From a checkpoint of a small transformer trained on Wikipedia.
Size: width 512, MLP 4096 ReLU, vocabulary 8192, 83.5M parameters.
Architecture: LayerNorm before each block, learned positions, biases, tied embeddings, attention and MLP in parallel.
Each number is 128 + 24 x the weight over the matrix's rms, rounded and kept within 0 to 255. Layers, rows and columns count from 0.

# layer 8 MLP down (transposed), 4096x512, rms 0.174, rows 1068-1094, columns 0-127
[[167 124 148 142 129 131 113 125 145  83 119 114 129 119 169 136 103 139 101 202 117  62 109 119 115  98 116 109 108 118 102 132 122 110  97  96 140 132  99  99  99 123 130 120 131 128 102 138 132 118 168 140  62 113 156 134 122 154 119 128 103 161 115 118 103 114 128 136 180 108 144 155  91 142 142 101 123 137 107 148 153 136 144 126 147  60 113 105 143 123 153 164 142 142 146 147 160 140 153 115 117 145 136 130  98 102 156 103 130 127 140 117 115 141 120 129 152 161 123 110 109 140 138 165  95 160 161 128]
 [136  42 146 115 127  92  98 123  87 106 117 137 175 119 112 162 151 132 132 123 108 148 112 103 157 121 179 114 128 210 136 162 143 153 141 119 112  88 167  98 160 109 146 109 122 161 153 147 129 164 115  97  91  87 165 174 122  65 132 125 141 132 150 125 149 108 101 131 149 106 110 146 153 127 131 120 110 141  98 174 153 127 115 115 155 147 104 157  85 154  94 115 147 132 157 120 124 135  81 140 121 114 108 164 138 138 127 129 152 118 102 163 143 115  94 107 129 101 145 144 121 130 117 133  82 107 116 108]
 [129 136 108 122 142 114  91 140 120  81  88 139  93  99 120 100  78 113 142  97 140 145 125 117 154 115 111 131 145 132 128 157 115 141 177 145 152 135 102 138  94 112 153 158 143 141 156  94 116 149 148 136 166 139 152 130 154 117 174 140 134 159 107 131 130 106 129 152 148 171  87 124 131  99 163 103 145 126 167 116  93 156 135 154 139 109 134 144 108 137 109 121 137 115 125 135 158 138 142 151 156  85 113 117 121 141 151 123 109 134 134 178 122 145 111  91  91 142  72 155 139 133 138  80 116 126 117 181]
 [118 144 163 132 121 139 117 131  98 100 124 142 117  93 151 130 134  96 151 117 127 124 109 170 107 145 127 132 104 144 134 141 123 105 155 166 139  94 132 123 118 132 141 172 144 157  95 116 131  97 147 125 129 119 112 109 143 118 113  81  88 106 152 118 142 179 123 117 116 123 132 113 175 127  80 110 116 107 118 144  67 141 114 138 124 104 119  98  99 119 109 122 116 132 139 171 131  90 129 127 123 140 156 120 120 132  86 148 124 144 127  93 127 151 115 156 135 149 120 128 134 148  82 137 113 120 141 109]
 [140 144 131 105 126  92  99  77 120  98 165 107 112 139 157 157 181 129 156 122 134  70 195 168  94 144 153 168 105 143  72 148 101 175 122  57 169  99 160 153 132 140  97  94 121  53 117 139 127 106 148 153  62 144 150 149  89 114 103 115 128 151 174 167 170 117 100 108 124 148 150 139  78 123 159 123 186 108 115 184 158 105 105 127 138  97 133 134 130 136 152 133  97 164 143 129 175 143 118 124 100 122 112  99 125 143 109 136 118  89 108 130 139 172 108 142  96 178 141 153 126 142  98 129 116 147 159 166]
 [125 110  93 119 111 111 160 115 128 135 140 119 133  98 123 125 109  97 114 127 147  77 156 102 146 160 119 146 109 148 113 102 165 106  98 162 101 161 140 150 154 185 116 122 125 137 140  92 107 131 181 121 152 141 145 126 128 127 101 158 160 154 104 138 114 131 166 158 128 165 128 119 117 115 143 123 152 118 126 142  82 120 116 117 141 118 151 110 137 140  91 136 142 115 134 125 134 105 130 110 104 119 130 182 161 129 120 128 116 177 119 177 104  82 129 143 123 129 138 173 104 161  91  69  84 145 115 138]
 [114 117 159  89 130 103 124 158 155 113 147 125 144 131 112 161 127 108 147 130  99 128 125 158 123  95 139 122 141  98 137 129 110 139 131 114 136 155 125  98 167 144 109 128 143 138 156 136 104 160 111 135 125 110 111 158 107 107 165 111 145 146 101 107  96 144 134 119  71 122 142 149 110 103 125 141 119 152 106 155 160 133 136 148 128 158 122 160 141 145 117  98 114 148 154  79 102 137 102 129 136 160  94 144  67 143 126  80 150 120  93 135 138  97 178 149  81 156 107 142 118 108 111  75 193  92 141 146]
 [129 126 141 163  99 150 117 151 149 141 141 126 136 134  67 139 106  90 132 134 119 128 104  93 146 123 141 103 119 132 125 132 137 157 138 100 124 135 128 114 134 108 149 113 118 136 162 132 169 107 133 132 152 168 112 151  94 105 140  70 136 156 141 128 107  86 166 119 120 133 141 115 133 171 160 121 127 121 153 108 100 138 137 143 118 132 128 141 155 174 143 127 151 131 156 130 133 131 119 124 134 140 146 139 128 121 108 117  99 140 157 133 125 128 136 146 164 139  67 110 125 149 100 110 114 136 121 134]
 [143 125 155  87 100 157 115 111 142  69  92 162 124 125 135 127  65 145 110 179 137 153 146 118 146 116 121 150 115 135 108  81 169 106 146 140  98 178 142 123 173 120 124 117 158  95 110 131 122 143 136 108 121 143 119 152 158 137 126 143 119 176 105 143 125 128 102 149 119 127 142 113 121 144 107 109 112 162 135 143 143 101 160 139 109 125 122  94 112 120 115 109 128 125  99 117 109 122 117 132 152 132  99 202 128 134 174 178 150 125  64  96  97 134 126 148 168 151 148 120 134 147 136 148 146 130 116 119]
 [160 136 132  91 101 142 116 150 105 129 110 139 109 124 157 147 115 108 134 122 125 139 131 155 141 162 131 148 124 111 102 137  98 135 136 116 112 142 154 113  75 133 115 129  95 112 105 185 136 127 148 105 171 113 167 127 120 162 145 159 147 125 130 126 105 168 117 117 119 139  99 156 153 162 180 168 119 121 161 110 141 162 113 106 134 114 138 138 145 176 107  92 132 154 121 108 132 130 117 131 103 120 125 135 126 134 112 153 116 129  95 106 142 152 134 125 124 132 166 143 121 121 126 144 162 129 176 121]
 [ 89  99 157 163 168 161 159 160 145 115 128  98 139 107 158 130 110 110  90 125 109 117  88 122 144 152 138  94 125 140 126 109  94 145 121 120 144 124 122 136 127 128 147 199 134 122 124  97  94 112 127 137 148 162  86 135 140 130  99 125 135 134 141 121 128 121  70 130 140 140 101 184 126 173 178 110 129 103 134 106 105 165 125 112 137 145 158 122 161 135 154  98 118 105 185 155 180 144 136 133 108 180 162 118  95 144 160 119 173 114  94 149 163  83 119  85  93  99 167 144 159 111 153 139 119 114 117 131]
 [154 164  76 167 146 158 101 136 145  97 135 107 106 164 133  96 145 104 112  92  87 152  93 103 130 112 134 142 129 137 154 106 130 107 119 160  84  87  67 161  97 129  97 118  93  99 138 103 126 123  97 180 142 163 120 143 132 107 142 104 147 174 155 126  87 128  86 151 162 100 133 127 145 129 128 110 124 169 115 118 149 153 106 143 135 140  92  83 136 166 155  85 165 121 123 139 142  95 164 116 144 112  92 131 144 105  89 149  94 147 140 131 164 103 157 119 122 104 151 118 119 130  87  73 136 125 130 142]
 [105 148 134  90 107 136  60 128 128 158 133 127 110 154 123 139 105 142 125 134 141 120 150 104 140  98 119 107 147 126 123 142  98 148 172 131 140 118 113 114 143 116 140 141 123 138 135 138 155 127 125 125 170 143 160 101 161 113 174 147 140 123 145 134 122 143 161 132 114 137 142 160  99 117 158 112 131 113 135 157 138 130 129 137 106 140  77 126 111 117 117 122 144 114 117 147 144 141 128 175 141 125 122 132  97  66 111 165 176 113 174 165 108 150 140  98 164 145 150  94 120 169 114 117 106 106 158 111]
 [147 159 136 114 148 149  85 119 113 109 133 120 139  94 132 118 169 131 121  91 160  78 109 111 110 168 106 118 100 129  52 143  92 139 156  94 137 105 135 162 117 116  95 132 159 119 164 132 126 152 105 119 164 136 159 129 133  82  92 143 103 110 105 127 106 104 136 133 118  99 101 122 146 135 134 140 140 146 149  72 105 141 128 154 164 156 172 121 108 104 136 131 108 139 155 132 129 135 109 141 124 171 134 142 104 159 144 129 155 144 103 106 122 126 138 125 115 145 140 112 128 131 120 117 225 100 165  85]
 [153 185 153 127  96 124 134 127 106 167 147 111 106 129 128 121 102 158 185 120 101 125 144 100 140 115 114 125 132 131 165 185 119  89 128 129 163 129 122 142 131 167 113 105 131 160 102 148 106 120 111 103 148 122 155  85 109 165 156 143 138 127 152  73 105 116 138 144  98 132 150 144 114 183  96 127 126 107 123 140  95 163 120 136 112 127  95 130 154 149 146 135 163 115 150 101  82 141 113 103  59 165 145 159 139 116 144 134 122 117  96 143 140 112  77 116 112 122 179 128 160 132 109  80 103  96 140 170]
 [165 147 139 151 164 166 129 149  99 125 121 117 149 151 147 107 109 134 112 157 138 138 116 119  87 138 150 137 124 150  85 134 132 118 159 138 145 127  91 110 128 127 158 123 133 107 127 134 149 161 146 114  72 103 164  91 121 130 165 166 107 135 115  96 114 142 114 169 152 142 107 136 153 100 131 136 106 117  90 101 111 175 120 106 109  80 144 139  89 104 111 143 133 151 137 125 150 129 142  88 130 143  69 150 152 105 176 126 110 150 115 118  90 143  93 139 178 129 133 126 115 109 135 131 151 113 132 134]
 [153 137 153 126 113 144 145 102  86 121 128 133 115 130 136 107 118 132 141 128 130 103 134 126 143 114 118 161 119 161 117 123 105 108 162 161 119 141 120  92 137 123 135 137 156 134 137 120 138 113 146 135 155 115  92  95 135 130 179 102 116 146 107 159 125  93 134 144 127 138 140 117 108 113 113 155 120  82 149 158 125 130 100 127 121 122 118 158 131 117 130 131 118 145 119 136 154 131 110 148 126 154  92 122 146 118  99 147 155 123 135 113 110 101  93 144 142 130 113 113 124  99 141 116 165 108 139 147]
 [154 163 148 130  99 140  98 138 122 157 127 159 130 122 122 144 123 124  82  93 163 138 128 112 152 103 119 140 134 129 142 168 136  95 113  83 146 117 136 152 113 139 146 145 158 133 189 102 105 120 125 107 136 113 114 108  95 119 136 205 172 132 130 113 138 151 125 126  96 148 123 139  98 123 147 149 113 112 140 115 124 118 132 120 118 134 143 100 128 178 124 121 123  76 144 136 128 138 128  92 114 135 101 121 170 118 167 134 148 137 110 122  92 130 125 123  84 139 138 132 115 142 123 146 120 109 151  95]
 [ 99 141 134 146 119 128 142 130  91 128 127 122 161 127 133  83 113 122 109 123 140 184 168 131 146 144 145 126 102  86 120 145 125 148 160  85  73 149  83 116 131 109 150 147 113 134 139 121 104 133 160  94  91 106 151 109 129 140 130 126 152 123 134 133 105 164 160 128 135 122 157 152  88 159 132 132 121  79 139 103 108 152 140  91 129 116 160 123 144 134 103 113 165  98  96 164 156 117 152 104 129 112 124 103 130 124  81  55 144 109 107 141 145 123 106 145 120 134 132 142 123 143 149 127  98 131 170  72]
 [152 170 151 127 115 122 136 121 154 154 149 123 116 139 142 118 170 184 118 167 150 151 161 128 142 142 125 135 114 146  69 115 108  96 110  98 152  85 103  87 141 145 155 116 122 116 137  79 185 115  94 113  99 141 118 124 119 105 134 129 115 130 135 148 113 121 174  82 120 112 144 135 143 148 142 124 126 179 110 138 165 106 159 147  78 137  91 141 149 147 106 160 161 127 127  76  96 142 140 141 107 115 122 109 130 101  72 123  91  81 111 128 135 136 133 162 136  97 113 102 166 122 105 112 141 128 123 150]
 [123 103  96 140 149  94 139 119 126 148 107 126 151 109 139 146 145  82 152 160  88 124  90 141 135 152 135 160  94  95 127  85 112 124 103 105 121 156 173 173 128 116 113 136 115 155 100 117 126 136 140  98  91 159 133 132 151 144 118 148 182 153 113 143 131 102 133 118 128 109 135 150 146 122 150 115 119 138 116 157 130 105 141 130  62 136  91 126 148 159 125 129 146 119 118 168 122 128 116 140 112 144 106 111 161 145 138 137 120 104 123 106 159 129 174 126 149 134  95 146 115 125 116 142 147 126 126 108]
 [163 126 122 110 148 133  79 116 132  81 160 156 144 145 102 168 138 136 118 137 164 100 132 138 150 138 138 135 181 124 119 144 134 158 135  92 144 143 132 129 154 150  82 142 134 130 143 141  98 144 117  94 141  77 130 138 177 156 138 127 119  88 127 111 121 127 131 104 122 159 110  91  87 151  99 139 134 162 149 139 103 189  83 109 130 146 165 130 148 136 128 134 146 106 100 107 112 132 138 154 148 126 182 138 142 144 178 113 110 141  88 136 134  98 138 112 110 163 144 135 118 106 116 102 110 146 117 148]
 [ 95 114  95 113 135 104 112 157 116 101 105 160 120 119 173 103 121 144 115 164 167 181 144 104 103 129 114 107 139  90 168 128 161 111 101 156  88 168  99 117 155 137 100 131  87 136 118  95 167 121 122 128 151 138 128  96  99  86 153 128 150  58 118 154 123 135 136 140  92 130 136 132 137 156 159 150 142 166 115  92 125 125 120 100 130 133 108 128 136 184 136 117 111 111 120 153 143 126 113 189 144 135 169 118 151 120 121 123 151 116 128 162 123  95 156 114 106 132  69 121 130 160 155 141 103 112  89 136]
 [117 165 109 154 138 110  86 115 141 163 142 156  95  99 137 115  83  68 124  93 139 159 124 124 165 115 161 125 153 123 162  91 149 107 161  95 155 161 144  81 161 114 167 133 126  84 112 174 116 123 148 118 126 179 131  99  74 166 139 137 125 143 114 139  94 104 118 117  74 131 133 127 125 102 133  93 102 105  93 127 115 141 137 141 144 103 158  82 159 138 122 151 117 138 126 118 115 135 138 108 147 100  94 164  81 110 148  96 119 110 131 108 150 119 123 170 136 128 145 127 121 153 141 136 104 130 167 129]
 [124 115 123 119 130 146 144  94 137 153 136 135 133 113 148 119 144 122 139 132  81 156 127  79 137 140 130 115 145  90 155 124 109 115 123  67 123  91 155 124 157 127 104 117 124 163 120 142  70 134 155 110 129  94 128 150 142  94 120 121 117 110  78 110 152 112 147 124 123 146 130 109  99 165 136 111 118 156 141 117 147 165 103 105 161 117 127 127  81 122 127 136 125 113 154 120 104 144 115 154 127 129 122 139 126 122 168  91 136 145 129 151 148 147 111 159 115 115 120 123 110 157 132 112 135 100 146 122]
 [135 137 113  93 119 142 128 132  92 138 117 111 132 129 165 118 133 130 133 149 117 158 159 133 146 135 104  98 131 120 145 144 145 105  91 176 105 116 124 140 143 137 106 148 119 134 106 142 116  94 166 152 173 128 154 151 180 155 112 107 162 108 112 100 180 111 167 129 100 119  75 152 126 180 143 154 138 141 114  97 155 160  90 110 125 121 112 139 124 110 143 106 107 102  81 114 149 140 130 115 112 127 112 135 151 118 123 112  98 163 108 157 156 136  93 132 148 118 128 138 123 160 114 146 117 131 132 125]
 [129 121 126 143 105 127 128 157 113 107 128 160 163 105 115 123 133 153 162 141 100 113 123 134  97 125  90  89 138 131 128 147 148 136 132 100 112 118 159 138 116 136 157  96 149 116 183 144 106 108 103 138 127 118 135  99 127 132 119 123 179 146 148 138 144 161 132 150 129 128 136 125 135 140 109 161  73 119 105 108 141 112 147 105 154 132 159 115  92 113 140  98 113 113 141 144 159  98 147 124 160  79 124  87 124 108 135 148 136 127 111 130 149 143 189 109 106 136 157 151 122 124  97 123 127 123 110 133]]
# layer 8 MLP up, 4096x512, rms 0.175, rows 1069-1095, columns 0-127
[[118  66  94 159 116 144  93 119 116 148 135 137  64 104 107 161 166 126 142 167 153 165  98 110 149 155 159 117  81 119 112 117 138 144 130 168 102 158 104 125 121 106  95 134 107  72 137 181 160  90 100 173  82 141 146 152 137 103  85 107  90  74 108 146 145 141 137 175  94 110 123 128 113 157 148  74 140 139 126 154 164 112  96 126  73 143  95 133 129  79 139 150 124  67 116 102 127 112 127 139 156 122 149 101 148 104 140 150 193 133 103 130 103 123 135 135 141 144 152  71 120 127 139 136  77 111 145 104]
 [102 164 121 136 141  98  85  61 153 100  88 110 138 164 143 130 115 116 174 120 122 108 120 127 150 185 113 148 179 122 153 120 128 166 172 145  97 141 147 161  82 104 152 123 145 117 130 125  97  84 131 152 161 148 133  92 123 104 102 122 152 137 125 123 159 154  82 104 132 142 200 119 146 141 147  99 144 106 139 129 141 133  85 156 126 105 158 114 165 138 158 111  88  88 146 168 172 123 130 105 111 126  96 151 148 109 121 120 143 101  88  93  82 173 114 154 134 179 103 181 130 101 162  52 126 124 125 110]
 [162 103 174 125 182 113 127 118 124 118 138 134 117 151 135 133 127 133 130 150 111 157 116 155 124 144 143 144 176 115 132  86 121 168 132 126  87 130 132 140 134 130 158 139 126 123 150 138 142 114 135 128 110 124 128 124 133 123  64 108  91 112 140 122 138 119 134 132 102 113 126 133  95 115  94 127 148 148 114 163  66 140  85 137 176 113 149 124 112 114 109 108 116  72 125 148 101 128 133 133 154 109 109 121 143 153 119 102 128 129 171  89 102 123  76 141  98  95 155 139 141 124  96 151 120 197 136 114]
 [ 82 122  87  83 123 139  81 147 131 121 138 120 116  93 117  76 131 107 116 130 103 131 132 127 176  86 101 163 119 124  86 117 111 117 172  98 103 156  96 115 132 140 151 103 111 117  91 118 175 142 105 142 146 104 142 109  90 136 109  93 102 153 122 162 133  87 150 161 143 150 126 137 135 105 117 118 115 138 125 120  85 160 127 162 118 178 105  95 136 142 144 129 142 149 101 116 110 121 116 120 151 119 150 108 130  94  96 135 142 128 131  88 148 111 139 117 109 164 120 133 136 117 107 101 126 159 161 112]
 [138 141  96 123 151 119 115 172 114 153 133 149 123 132 149 129 115 160 151 113 135 141 112 141 116 154 137 141 115 135 111  93 153 137 154 116  92 107 109  88 111 169  99 115 145 148 113 146 125 103 119 139  78 125 104 155 143 129 156 138 179 132 143 149 143 122 146 119 118 184 121 155  82 108 146 135 177 120 110 135 134 112 122 123 143 127  91  93 101 145 132  78 108 101 172 122 120 145 137 100 132 145 136 119  87 153  81 141 118 159 109  99 147 131 125 115 123 134 133 123 121  95 125 150 151 116 133 152]
 [127 104 178 114 185 138 192  88 121 149 130 139 202  64 164  91 141 148 148 144 129 130 139 156 146 142 118 137 112 153 166  81  95 116 105 138 142 120 143 119  41 155 151 137 148 120 157  87 139 151 133 121 156 153 107 134 137 136 115 136 107  97 155 221 149 139 144 109 101 112 134  94 100 121 141 101 109 130 129 119 112  95 193 179 114 108  94 108 173 139 133 124 108  92 152 141 118 123 102 137 114 126 161 153 129 140 164 127  89  91 102  85 130 142  87 132 147  75 131 140 152  97 123 146 184 126 134 110]
 [140 151 135 126 152 150 127 115  96 111 116 126 128 157 140 144 129 144 125 156 150 128 127 132 126 135 107 102 158 136 126 116 144 131 128 133 141 120 136 107 135 115 143  97 152 116  70 107 132 139 101 162 155 138 141 141 159 140 129 122 115 159 122 163 133 153 115 151 117 146  95 153 105 144 137 125 140 136 118 133 141 126 129 104  80 131 141 147 146 106 124 154 182 107 117 127 139 102 127 130 161 158  98 155 108 136 133 136 130 140 171 119 116 123 117 130 109 122 127 154 158 118 113 127 108 150 169 154]
 [141  69 110 141 178 115 167 139 164 119 139 147 131 133 123 129 135 119 150 107 148 143  85 111 117 118 127 117 138 112 147 122 156 194 139 137 169 125  95 105 139 122 149 114 114 183 125 114 110 113 133 138 100 129 151 134  73 140 125 128 130  95 177 176 140  98 157 168  96  92 100 100 105 145 109 136 107  99 133 115  99 132 141 174 147 154 159 151 161 134 136 124 124 137  99  86 137 129 116 133 105 112  95 161 128 114 127 149 146 149 147 134 152 140 149 146 140 115 102 190 138  97 134  90 150 136 139 125]
 [ 77 133 114 160  97 104  96 152 107 116 147 146  88 173 134 156 108  89 119  94 158 134 140 142 134 139 118  82 145 102 142 139 179 126 156 120 128 111 121  99 148 139 119 181 139 150 132 148 127 141 149 204 157 124 118 170 131  84 171 126 120 113 162 146 155 124 100 147 158  77 125 169 153 173 106 137 126 151 221 135 130 133 136 102 173 180 116 101 111  96 123 110 121 128 133 102 123 169 153 141 125 140  88 136 137 106 133  92 153 114 124  72 114 102 136 124 132 115  70 143 108 149 116 146 152 134  82 131]
 [164  96 106 134 162 155 117 132 105 114 133 127 126  79 133 122 106  94 115 111 122 146 128 155 122 131 147 119 154 130 121 119 122 136 152 144 114 129 135 117 128 117 193 161 116 148  83 120 124 138 114 150 121 151 103 159 128 120  56 138  87 148 106 103 109 118 107 205 164 161 149 105 142 118 142 122 107 142 116 191 143 153 150 129 130 137 122 112 126 154 140 128 158 107 148 187 156  97 125 149 119 139 152 104  95 125 118 142 165 145 130  79 123 139  69 171 128 134 135 136 138 166 120 120 134 169 130 108]
 [113  93 130 123 115 113 138 118 136 155 167 129  96 160 148  78 119  95 146 141 133  86 127 157  79 100 153 127 146 132 107 108 163 107 113 101 106 131 133 102 181  85 167  89 114 132 100 162 110 154 102 157 140  89 146 136 125 130 119 121 142 130 185 138 149 119 134 169  94  97 131 102 172 127 146 123  82 160 121 150 153 161 130 127 108  99 135 131 105 140 107 140  85 156 158 145  74 138 141 151 176  96  67 156 143 105 131 134 128 146  97 108 147 146 131 115  82  77 147 126 121 136 131 109 132 147 139 131]
 [108  95  89 141 154 212 103  98  99  95 157 101 108 121 146 126 126 138 128 180 122  80 117 159 135 125 111 149 157 129 125 143 108 158 140 121 161 152 139 114 128 108 134 102 132 139 146  99 156 141 114 132 125  87 153 148 155 102  76 137 116  91 120 164 140 153 172 109 108 112 102 164 152 148  89 131 113 102 155 141  85 113 122 116 116 154 129 103 101 126 146 154  90 131 142  80  96 136 132 102 158 169  78 124 171 124 128 126 139 117  87 145 116 107 172 157 135 125 115 125 137 149 120 132 144 121 160 133]
 [163 168 145 154 106 152  99 139 141 139 106 136 140  96 112 102  86 165 101  49 153 141 112 120 109 105  89 150 151 116 123  90 108 135 126 114 134 123  98 105 131 187 112  89 111 101  99 147 102 133 132 135 135  89 125 121 129  84 158 127 130 136 128 170 164 132 154 129 110 154 146 173 133 101 127 136 157 163 120 130 153 117 164 118 125 149 159 128 122  84  94 124 160 137 144 105 156  89 118 104 161  81 108 145 157 158 150 108 161 154 144  87 118 189 110 163 158  88 139 129 168 137 103 118 176 164 109 149]
 [126  91 124 129 135 130 107 108 101 126 155 131 117 130  86  99 162 139 113 111 106 124 125 136 140 112 108 106 133 111 158 145  99 163 133 116 151 129  83 145 112 147 144  81 137 123 138 118 123 114 129 109 163 123 132 125 137 124 101  94 153 118 125 119 144 134 157 123 117 114 131 126 131 151  95 114 109  99 153 129 123 152 111 120 127 143  78 140  95 137 124 127 162 157  91 128 118 136 130 135 155 162 115  87 105 117 128 143 118 201 116 133 146 135 143 189 154 147 148 135 105 122  80 138 165 112  89  86]
 [148 170 109  60 168 136 131 110 122 147 129 125 169 145 159 124 155 134 106 113 108 117 161 170 118 100 101 103  92 112  98 103 168  99 139  94  82  89 142 133 165  90 140 102 120 181  98 121 112 145  85 129 116 166 126 147 110 126 127 106 138  91 115 167 138  86 155 128 148 140 156 101 119  88  64 116  93 165 162 120 151 118 210  75 117 133 151 102 140 147 155  90 126  66 109 109 115 142 143 153 125 114 159 134 119 151 110 154 102 146  90 141 142 170 128 169 145 129 121 156 138 157 143 111 147 128 122  98]
 [136 132 113 123 144  96 136 130 103 136 124 161 139 172 117 125 121 122 108 147 123 128 107 128 138 137  87 158 128 151 111 124  91 127 134 128 110 105 119 147 120 135 112 119 145 109 161 142 120 120 157 119 148 102 124 127 129 140 122 121  97 139 122 150 115 120 101 109 126 142 121 119 138 105 162 139 134  96 173 129 139 107 143 114 121 144 110 114 137 141 122 114 114 131 109 168 121 125 130 107 122 105 146 165 124 112 136 118 131 109 134 146 112 130 118 116 122 139 118 121 138  92 154 137 127 122 121 128]
 [122 137 138 167 128 125 175  78 131 123 112 133 132 168 121 114 114 135 123 117 144 121 134 113 117 141 167 106  96 144 136  92 137 129 133 127 156 157 135 135 122 128 103 118 137 123 132 167 123 192 129 116  95 117 128 151  97 111 102 107 136 137 102 120 123 131  84 107 173 129 121 114 103 126 137 142 150 160 127 107 153 156 163 122 113 139 131 106 110 141 113 144 143 162 142 136 118 127 136 153 138  75 104 161 127 141 117 123 148 163 136 118 152 111 154 104 115 152 134 137 151 147 106 186 130 101 126 109]
 [138  74 138 141 115 178 126 109 159 137 125 151  88 110 142 138 145 139 138 105 146 130 125 137 160 140 152 152 132 151 208 158 143 133  98 147 124 143 112 143 148 118 162 150 111 146 139 171 153 109 107 116 138 147 141 149 129 134 154 161 156 103 138 127 157 146 112  97 122  87  81 134 129 133 149 128 146 117 118 116 146 156 108 158 163 104 146 123 113 109 123  99 104 123 121 109 124 141 176 136 117 112 131 178 139 142 122 136 133 118 151 139 196 103 114 137 120 110 104 169 145 139 102 154 126 107 120 152]
 [117 131 127 141 132 146 146 152 151  99 142 149 142  67 116 160 106 118 132  65 107 113 141 168 129 187 116 143 141 119 116  99 120 100 158 177 145 144 141 123 139  76 139 128  86 169 147 129  84 153 124 132 105 145  90 143 131 125 127  87  83  99 159 140 156 126 122 118 138 121 130  80 130 113 133 143 109 168 152 130 138 127 120 142 180 115 136 137 152  97 164 113 118  94  81 132 151 133 109 112  95  92 162 140 103 148 145 116 116 133 100  84  83 116 120 140 138 125 140 138  98 107 139 110 136 170 122  94]
 [125  62  92 139 171 142 112  91 152 134 128 135 123 154 124 122 153 121 155 122 157 167 156 130 106 109 118 106 107 108 160 144 138 104 118 123 138 152 142 107 146 112 185  77 107 108 139 166 142 102 105 137 151 123 150 146 108 132 130 122 154 148 139  79  98 129 165 129 133 104 127 113 118 105 170  94  97 138 112 158 111 120 177 125 112 130 103  94 138 118 120 102 120 151 138 148 148 102  93 109 130 122  94 122 158 145 150  89 159 157 135 131 143  92 150 117 132 145 139 115 155 116 136 157 145 118 116 108]
 [122  83  86 155 135 139  72 141 124 128 147  97 176  89 106 164 168  82 103 132 104 111 146 165 101 145 133  77 145 129 152  95 122 130 142  96 155 151 126 117 135  86 155 131 121 104 153 127 158 164 155 136 147 150 130 100 107 111 159  97 116 134 141 112 111  75 138 118 130  92 137 119 175 125 170 124  79 122 120 108 108  88 145 116 152 132 117 126 147 140 159 148  90 160 123 111 192 163 110 129 146 162  86 123 120 114 148 108 122 130 159 122  86 124 127 117 102 125 130 156 121 162  81 142 164 143 110 128]
 [ 93 147 143 145 154 143 127 135 104 127 138 113 154  84  72  87 144 170 100 154  71 119 157 133 133 120  78 121 170 147 115 143 110 123 146 110 148  89 100 139 128 148 153  90  92 124 169  77 145 123 101  98 178 165 184 105 128  98 161 115 126 104 140 106  79 171 110 140 109 136 120 135 129 122 142 123 136 150 123 131 135  99 126  85 133 132 143 147 106 165 134 141 161 144 110 134 127 151 182 117 110 125 133 107 129 153 133 132 126 136 128 178 162 102 123 162 142 124 108 111 138 166 143 131 142 118 164 127]
 [ 99  98 131 115 158 128 169 100  95 141 123 165 128 100  99 161 104 113 121 111 135 101 136 114 140 124 138 117 124 145 117 129  91 116 116 115 143 195  87 146 132 123  89  98 146 130 124 126 153 101 108 133  84 123 137 115 112 171 138 130 131 123  82 136 160 121 132 142 166 121 195 130 133 140 142  99 111 126 154  93 112 119 113 101 113 152 115 147 165 171 131 139  88 104 113 172 107 131 118 141 132  77 143 138 122 142 141 123 128 138 136  94 137 133  79 150 125 117  78 108 109 115 158 112 114 139 131 102]
 [ 94 137  75 112 131 141 135 117 127 120 134 178 152 174 125 152 132 130 140 137 166 150  96 102 147 153 120 142 102 162 122 133 131 143 111 139 138 178 155 114  92 101 139 136 130  83 111 115 129 115 158 144 136  96 114 124 145 139 160 117 125 166 127 161 117 121 169 113 144 113 149 141 102 110 151 135  94  82 148 124 102 106 161 136 116 162 133 142 139 105  93 125 126 119  98 104  88  98 132 114 101 126 136 131 130 188 113 117 108 136 115  85 114 127 114 143 136 149 135 129 142 119 141 110 119 101 120 110]
 [128 113 138 165 133 154 122 124 109  95 120 121 138 151 119 180 126 124 147 130 149 135 171 205 160 140 138 111 128 123 158 129 159 113 136 105 142 127 134 136 130  86 131 107 122 135 117 138 148 129 141 131 104 150 143 111 116 116 145 137 125 158  94 140 137 119 113 158 139 139 142 149 141 140 124 121 151 126 136 115 169 135 123 100 137 118 129 150 146  98 130 117 160 149 124 118 154 141 109 125 127 132  94 120  98 113  97 138  78 129 134 113 153 136 133 134 126 112 128 112 153 151 129 132 158  82 130 117]
 [115  98 126 128 153 147 182 115 106 140 147 132 121 120 126 105 123 124 152 103 143 106 108 129 140 154 125 119 138 131 128 143 138 133 116 114 147 145 110 114  99 128 150 130 134 151 137  96 143 140  81 139 141 128 154 151 104 137 108 121 159 118 134 157 112 173 124 126 127 105 148 136 109  96 112 141 168 103 103 106 139 138 118 126  95 159 117 155 103 136 141 133 155 133 120 151  99 159 153 142 121  90 158 115 123 121 113 117 135 138 116 116 111 143 133 156 141 132 116 141 120 117 134 116 151 103 126 105]
 [148 115 150 118 166 123  86 150 150 124 134 107  84 114 134 109 117 144 149 106  90 140 146 120 140 128 118 136 167 111 114 105 101 101 109 128 182 132 147 150 104 128 134 121 119 151 136 155 134 142 130 139 121 135 112 196 112 101  88 144  99 115 124 142 143 109 132 163 129 113 123 134 144 116 137 120 124 117  95 159 158 136 130 105 142 140 124 128 122 138 111 126 111  92 173 107 115 122 167 131 159 141 107 146 115 111 129 138 130 147 158 128 136 125 141 170 161 104 143 109 151 143 122 108 125 113 111 107]]